Weights of a small transformer language model: LayerNorm before each block, a variant of Muon for these matrices.
Each number is 500 + 40 x the weight over the matrix's rms, rounded and kept within 0 to 999. Layers, rows and columns count from 0. Numbers have three digits each.

# down: layer 4 MLP down (transposed), 2240x448, rms 0.0259, rows 101-147, columns 128-191
# up: layer 4 MLP up, 2240x448, rms 0.115, rows 102-147, columns 128-191
down101:521464455439509457426531498559464495472561507512484511498578510476499509571537501501482505504559549481504538508509545473477577530467523484532530509506512533438494555497526469493462472502484446
up102:469479503489543551563506472461445425486524417534520517572535458561503513521526506546503489423541491499467510468535464519542581484481490512520438492559508554540523539543495512497479487553510508
down102:446490503489456476461473586577482467482479529482515459466416509466564469509482550502514536502522498521478502491568459483481488495480458552541517563433492459543548449480485557543496524474563497
up103:549527456577518486538532458491462471484504536487486506491427477460456529553428527557511520431514477525465490524442530506505580496498479508518455547518553488558486508554462486530507556464517517
down103:446512457471513498483558512469501468421458464602493544473570558489554470418561526441549522529492634501552543486508550471496537410536467523525545511503496564522537489425531537500534399510537531
up104:444410533516480535557551390506585561536492443429499442413524549496513467466488482563501528499537445452505416487488535491452508482372507564452470509518516494497480470521430536610542480499665460
down104:495477482530561479429522528491521479487531492539486649610483454497541453458507514478452482413496556577463504533494535474473475488510462412502411564500547499528515491535569598499535492434470466
up105:487557528484440475460486499480445524459559480469416526495462503481468523465529560506529483547501456380462451519534503541529482516527491517563497534499440510532479505488530515497448515532466496
down105:552509466494503519484468502506454465506462545507568473506521440454459505480489528403466541486526583613511540485510496469500511471525504537504475521497509456556511521483512524438485509536512503
up106:518457475529432473457457470427449519463556459471534471446455476608488458483511530522489524585456462543563500471512508430515454457510448485485462520433468547521466524586559411489543505490533428
down106:403444520531485518451509484519456536453433484542483568476500490448552492454420529494520413537470564517473429519500524525517577554470506481537567496519498539449544550468486456504549539533421465
up107:462414521493511452494514501534510516482479535457467533490529477506490482521531515586530515421437445538463521559442493490466498457515497506530467494492474540507472433427501487490530542501515506
down107:538520528512464575518502432502490507522511514529467440579491485431447446538512468419502503532536440485563479503478509474494418490440481497458547579528481462477518566467554479518586490484469505
up108:482518552465492475619532483542491403558555470509521459567473433433565510503526446542543559564473534450484530481589384517481515594503444590506506594527482470482510577486481505420405608489512444
down108:515539522452447435520559517572476462410462593466536486519498486530549437495445428617534550525393545430491554533507460551552568584412545585475508554511469452441516502361580452499494427492479438
up109:498526509508410535469506544480520500502447476517546624478483447472533473506555501471519523481466509538447513591438485508492493446512497454492450549462437512432459569468546556506541461481513467
down109:474474528575556482511510547457545508508518498488528501568586429537552489500530532552573514441462547485448517487563511476423460521538590442481527464546542512470565540534484511481473544502462487
up110:441548516517504538570511512451573541436521437501481568569499568510543470436528462493514564441483477580537513529512549544527481496448481551485483461492496490523469475471520490521553481544501458
down110:487538458441454430528497540586478452493521528458526574526507507498570529430475541435545472614479562575552486532513457526476587401483542473508506488502474549469621445490538452473487462523463471
up111:516451460532495593479433482511480558496488467519518522430427540528483567564489493482535445531491417472529515529488491516511520505416497549478497451385485528436509491531462450464417464586526478
down111:522491527595553484540476513484530476488508456436545510486430454499534475482470505517522571483508503467474547463480516459579464530456449478460511425570480554494465506487422498518550528484497482
up112:457437460525501503530469504459527484495544571443525446532488442563534514448448487556566583541497539553505520540412508430510508490549488567522495492478480531487542494502438482440581473564480497
down112:533481485473464542502482513517517491482477578459529426524548493459507495509463536551493518500550635449493518521438504565543487477462555468461438526515524471529542531505482511507445522491467516
up113:476427462500486507508456465479518528486503474460508499488425518532538543521579521519471547532483447511445554557492544493454541482475601548559487563557561489475435493480491500486493529532444463
down113:552490580443471550443469545514551508459497515446521494488530472461526511556534484479477424439448526546531483352559537487491480490538509459522513522496483503503473498522492493511521437542539520
up114:413523538443447428549546467488493537523544471442540433448435485488534452508515435560516536491477478478470516539510465443440473486522471502510499445542512493501511568443463482482506533510495510
down114:560525513527536539468470449508365548562465487406423518503537474495498570506482516456488464553522558503548476434519515506489476522495537538537495566497501461473526492516554561501477499415507501
up115:493476525557471498474480500544501491409536484495499488466559538523548519572557484509468467497435516468490450524513575465506496481420498524518505492482472524500512497465495523549531440500477489
down115:527471509497507553509540531478444536540410563460452498500573454489530433516417490473502450443531445571439500489517451511486511496442487499496519528555495460559542496542468378464527485428529500
up116:578480542472490474523466500487471467607473476518518512504554482527482488572468519512492453479526473514461569477496602419491513491504428460518450513488431506494509484508513535518469512497467474
down116:473562492481470535409556477493490552476458466444493486556497504461493485530496506497440466501442523456503487468521437527502577543459496552491496429489544491489489503480445509553493496474526486
up117:463508470440473478502505518444506512511440463508490528409572529438450559494463552479477466392528525470577465540484575580564468530494475464503566458479479462533529522518457457488478524445532551
down117:492506564500583459516488462511504526529516436532526526475453552532499469455460449515464489527484470427547523506456530496501585517468477544510435443519532561489493537493507549483505506477552531
up118:473555521490525444516470485448522492494479519516544589464479559470480471471483492431509495573530516471500486495544550533552452509489517532529425503437451456504469531506531519541512489466523413
down118:504433584527501516465472478512492407549429495496530504538499447474521486514498514628497504487463456491462523519544511433477449494462569582467518554518464496489518536571477489467571487554441539
up119:492422472522495555598518564456530559489535435468410511499493502541562516495510489490465574538566463499509519546519504495389518531547508483520475560452418498484514500520499545512493439589506559
down119:486577514564455482551490525483559490562531524451529409463542536491492550449554486518511483568491473501493488492417511554478486503482434489468540439483484470548483567470544500515492537556507520
up120:480538460529429507502439485490532481525526529517482511483450532505468537492459461493502478514483487511509532488488497466552495480547469470478519565484531440575494514531496456498504545497456485
down120:525457533491471508555501493468494560487434470552478491583581490472535509534475500523548495450458480529533465487525549509505440470491557538499526503503447535428506506531497474523508500530448550
up121:583470522476492513507484471484459549537493492513513526479497529496575471456517490488456530450485466535487476529560486474501493507516483582446511473428526511452439511541485571503423437476545547
down121:553537561515450529459573539440542506503551504468482534552433535561474484545533480554533495522430581459481529464430480519481474594529451509535500461550468494501466530446508526502490511542511479
up122:448472514502550417554536471498491474522451512487476478517509511631565541538457479484497426478518511481471462462433556501479487462511430495441535482456480495454509512511496549439455549532503569
down122:556472477487491614496473538468524498552556481590481534574502430465448454423521492510513564502483476476501496560522562414516488463458510530494502510514502463466481460460481528491473516518476488
up123:477530486558492455538459455541525446540478432513547570417510525477538535463504486466492452534473456432569501547509491468551439528471458512506533488498559496480502506532533428489547465522520481
down123:535511540516478476594544517463467470469500450448484452546476413470498423549476490446455420524522564566541470503508489597520555443486454552557509571535499560482423502525492540466579419471482546
up124:522510444476539454501460456536496492482548487471519499535540477500540497488526474499485456504478571530496506508496439473505507469568544475568479476460476469535588474492466437437477568572467422
down124:524468539496518477514458474463445467481423593526477579481554530490497542567517576573502490531525482498447543484478552519470559510520469509540449547478460536407570469458441559549580444499558478
up125:449474521493474540513406443592577553554542466449478530467541454427561487554561518535487532411579548512461534428526538507473526451494545454518525397502510501541414492498456523541524513491468525
down125:525391522499513503529543547473515492496518513499505502446542496536500510502505551481461490482470471539511473471539537455490485439461522491535525501476448433489533498450518494488500534505598418
up126:560507512498474485501544587455532473541485512465445434512482528493476449564515527492501468505500497489476518509561489497486552516454514481508505514483525527538463534545478493472534510528466436
down126:511440444455481500469440530539488473534547482509569513469443473517536614390519498477540526489578436485554528431524535554480472485515451497540561500466548467491502472522486476592484403428503505
up127:526511403534447518431527442491513490466479503482542536528460516497490492536552490471499522481561483461510494532444531437504477506562494560514534534526508497541462453514504528500427440566490456
down127:522501516468501481574436557457448538503448485475554467569530462497470514528504478471419473469499529532521519454490438556549519477454447456510507518563475572526450547512492486526458433436465553
up128:447483533505460538491465582517421513485501542527495444440504444558566484556508550491465510495534560510477532486485576544503459453533524490494463560527509479500538546436564570495469496510571513
down128:603554518390565507484464498487464422493554532533523490476553519442526491521459503522455505477454488498570475465459477494507554470494526530539577467574562554485467504525456466505475543492451544
up129:533452476456525435508460567521523482535489469509508520536488546525532470534466518478464520518433577504416525499501479524523525509467514490424471575488470460502420484486467505472488518510454510
down129:488556510496582480509552439489529532520527466514442461480515521488499549459455472491578457504510446535543513439605474493494496480565479553529458374456489500454568538489465514494520540481470478
up130:461488446548463504492485541490460494501480577432478486522470542603514561480496533476509554521493531481519540506484519446441485474528455575490527565458428530484518555457499455446511497475472545
down130:585550521496479545485440412498470486498484496478479433433486441441500507457423602480479522400562449546482458507487447409447472527507529476565466541501533460509499488563461454501551554513515512
up131:495560481546516460565527482529481462463459478539457462487525464429452484526406502459491435490471496548443492488579467547490588544437525509523549510573505505547482542512440515531425508455513509
down131:519519413437536501549502520558491563399499485451500501444452522545442482499487519510481435538476483490503539467594575499489488469472487551478448427543485519439436500479554478520541477545458440
up132:517467469496530521534489443518557497484563531504467495494442472454502570471509492510477473502517483491514483528465457471557473521474439540463544424450534542549534470506523546506473507481504519
down132:485470547513479414471430517441510530594461521520432484554493469503461519514499521494524537486450470456497540454511460552459501588537502474495478534547450579475485529532468488474472488554461517
up133:516513486465551511459570550530496505587489535554516489513549489497495478483510472560428474517458525485458483497511457522480398523468492466434513526438484523487569545536551538519519593446491524
down133:557417524486456496482484492545515531498453528462481463524478527510471525466456542473441493503505405465479388528478484536494538534471533461539515534533536477592451460536539533511531453550519472
up134:588515468532478627548526552474574525526479462485484484473514464538482519513528488448527481445459451551591472477439455512519461456551495551428516549573444483495521466515429482501504504486501513
down134:570487504456518545540531487540475450528458557507525475516468515548501512527560447500462523489507418479482459559480520558551450582510519497451526514445453510523512514519496513554563451500500519
up135:479491460540510537555497428490479467507563466543473531559538522455540553440515488529492545498431437475502479509483422510448545558511489548521535462501500507442476492544477480432483536533498556
down135:450489564497384523408480542454473548450486546528502591456542476466539436528531454440528510480373570533464498467516433519449600484524592561525539437513489365500540431491585486462453521419409570
up136:526522494472463554454546481469570517470546493488542493533522483504448529568523474462485520512494593461588399527478508434405464520479482477511485551504509445529550496503512502533457548554535436
down136:526502524536523529533463502489460479445479446529491552441519561539551507470525461452518468514513508467525500478559408487532586520507459569455504468485467502508477449556525532540512560519519561
up137:489566479523536511502499484501510554505500491516547528447511509549521475549497512449573491476461542531479466491536493535498523480566439481502462477441508533468493506523468497500440504486616542
down137:502440477509504539451496511497467495493476540481477525482516533468518407451454450561550503538586535560560498465561488426512541553469564501480517469505490467438488532447465496477548609452395479
up138:502428516559561567588549473490471410489414503448468482513482440513506536428519528537555499498559509474459500471478486583487393517423497446419424551461512546420507498514523504429427479459438407
down138:446464530556523486496456540488470652572491485541530456480558469524528523518481470422448491472502534527522480498546538482509484471464526543499591418518478417569500504401502518528569542543513572
up139:578439557512439474511500464544553506562447507504494510528568476528505458491481516486539483526501464513485447454500536492493501493516541475523506537473534480492478454486547522441499486507500528
down139:462553528509520526520493537525524541486552469454465507491497503528503503424464519550509536558516462447491550445524509559498502535435512532494553463572509446500520498503463448553470452526475564
up140:498469479548476487517488445540522521497426453488440472534563506487560510532431454549415485489495489496492457470518496462502481500504466532526458455489492571509509486476468571557462509521545492
down140:518547451451526519494503538495498479497524570446520532469534524461487514444520492499535481568511538495524534472517440491529447520561536451505507448501573449461508552511562509514510559536483533
up141:488507559483526498513482523498515470516478497482404485430524486605490510510469510536472515525538517500484509563470540458507522516540455563481497471455508541515529480518519570445523487537572423
down141:483480512530473518439473515448564458501545571441440425473515555476534443454504511476545512499585497487544482539481494472545521524492450486536485522519395479455514488505539511516478596514475503
up142:472442477510503522462556512561521457542535459485483522483547586522435446607484508453476483508564528548439427429506554518473528482577460548511500501524392464413524496585497435491455527495453585
down142:524576549504572561463531521485415484549487494497539489454514485475499544437495561457469549563555483516483529456582403552462461510450465579447499534443523445475477444501383508506501520480487502
up143:487490456453469491502485493472515483433448509587473517556584469501495528509448497485477460516464591527444499509490462477489505492566451566461543497453493589481508484533560537559481547573624450
down143:466438531517517516520470505467425421521545536488484545609484503499501450513575457615525516470522477487486589451595549506506485482485537466514589461549508494403541562504493461490421510501491533
up144:469536495578498509489501456494468489507533433529461519466501515447549507612552482455488453439464567472498482525539465596524476531508558519527432548440528535505459438437507529440503549496484485
down144:513556483462527515497481454490554501446507501481476456497533533446448556464471516464492485489554585520491443426581497463491485508456519542501514487565543480485562482574477573497453484552461486
up145:554501496454519464483553522436485461511565458497475486444523437453477513518483496567499534537510530493528482535536434582405485486550554485513525478515425539535465523513516539489544489474448496
down145:501483458583555547506469540477493502484486502499513477497471526510490522533539465409523532453575502503491481520456574432501508520544436567490527470496530565558574537488470523545501479558522528
up146:479505468510495442506485577479478534472460537445416464466458532516494499524594522495594492522555490531516522490562515517480484477554480457525506465445516552521540496572440518481464542492469550
down146:514513516453480541398521549511502485432644517528454534483558541407449512487540463473466551493502524527484502435504522458549487554544522542477462536509558476578450516555487525505540474598498459
up147:566459563499523470469499504500475518451481496486494538494510543514436537510481526550497459538520461505413503473468497460461520497570547461491397556429532506424502449461446479541511443515494465
down147:378484546498466541500486494538493528506452436437471490433518430450544439506546507482495544548621476531490490551522518478576455463560449515459494551553484511587479589533501525489497533513552568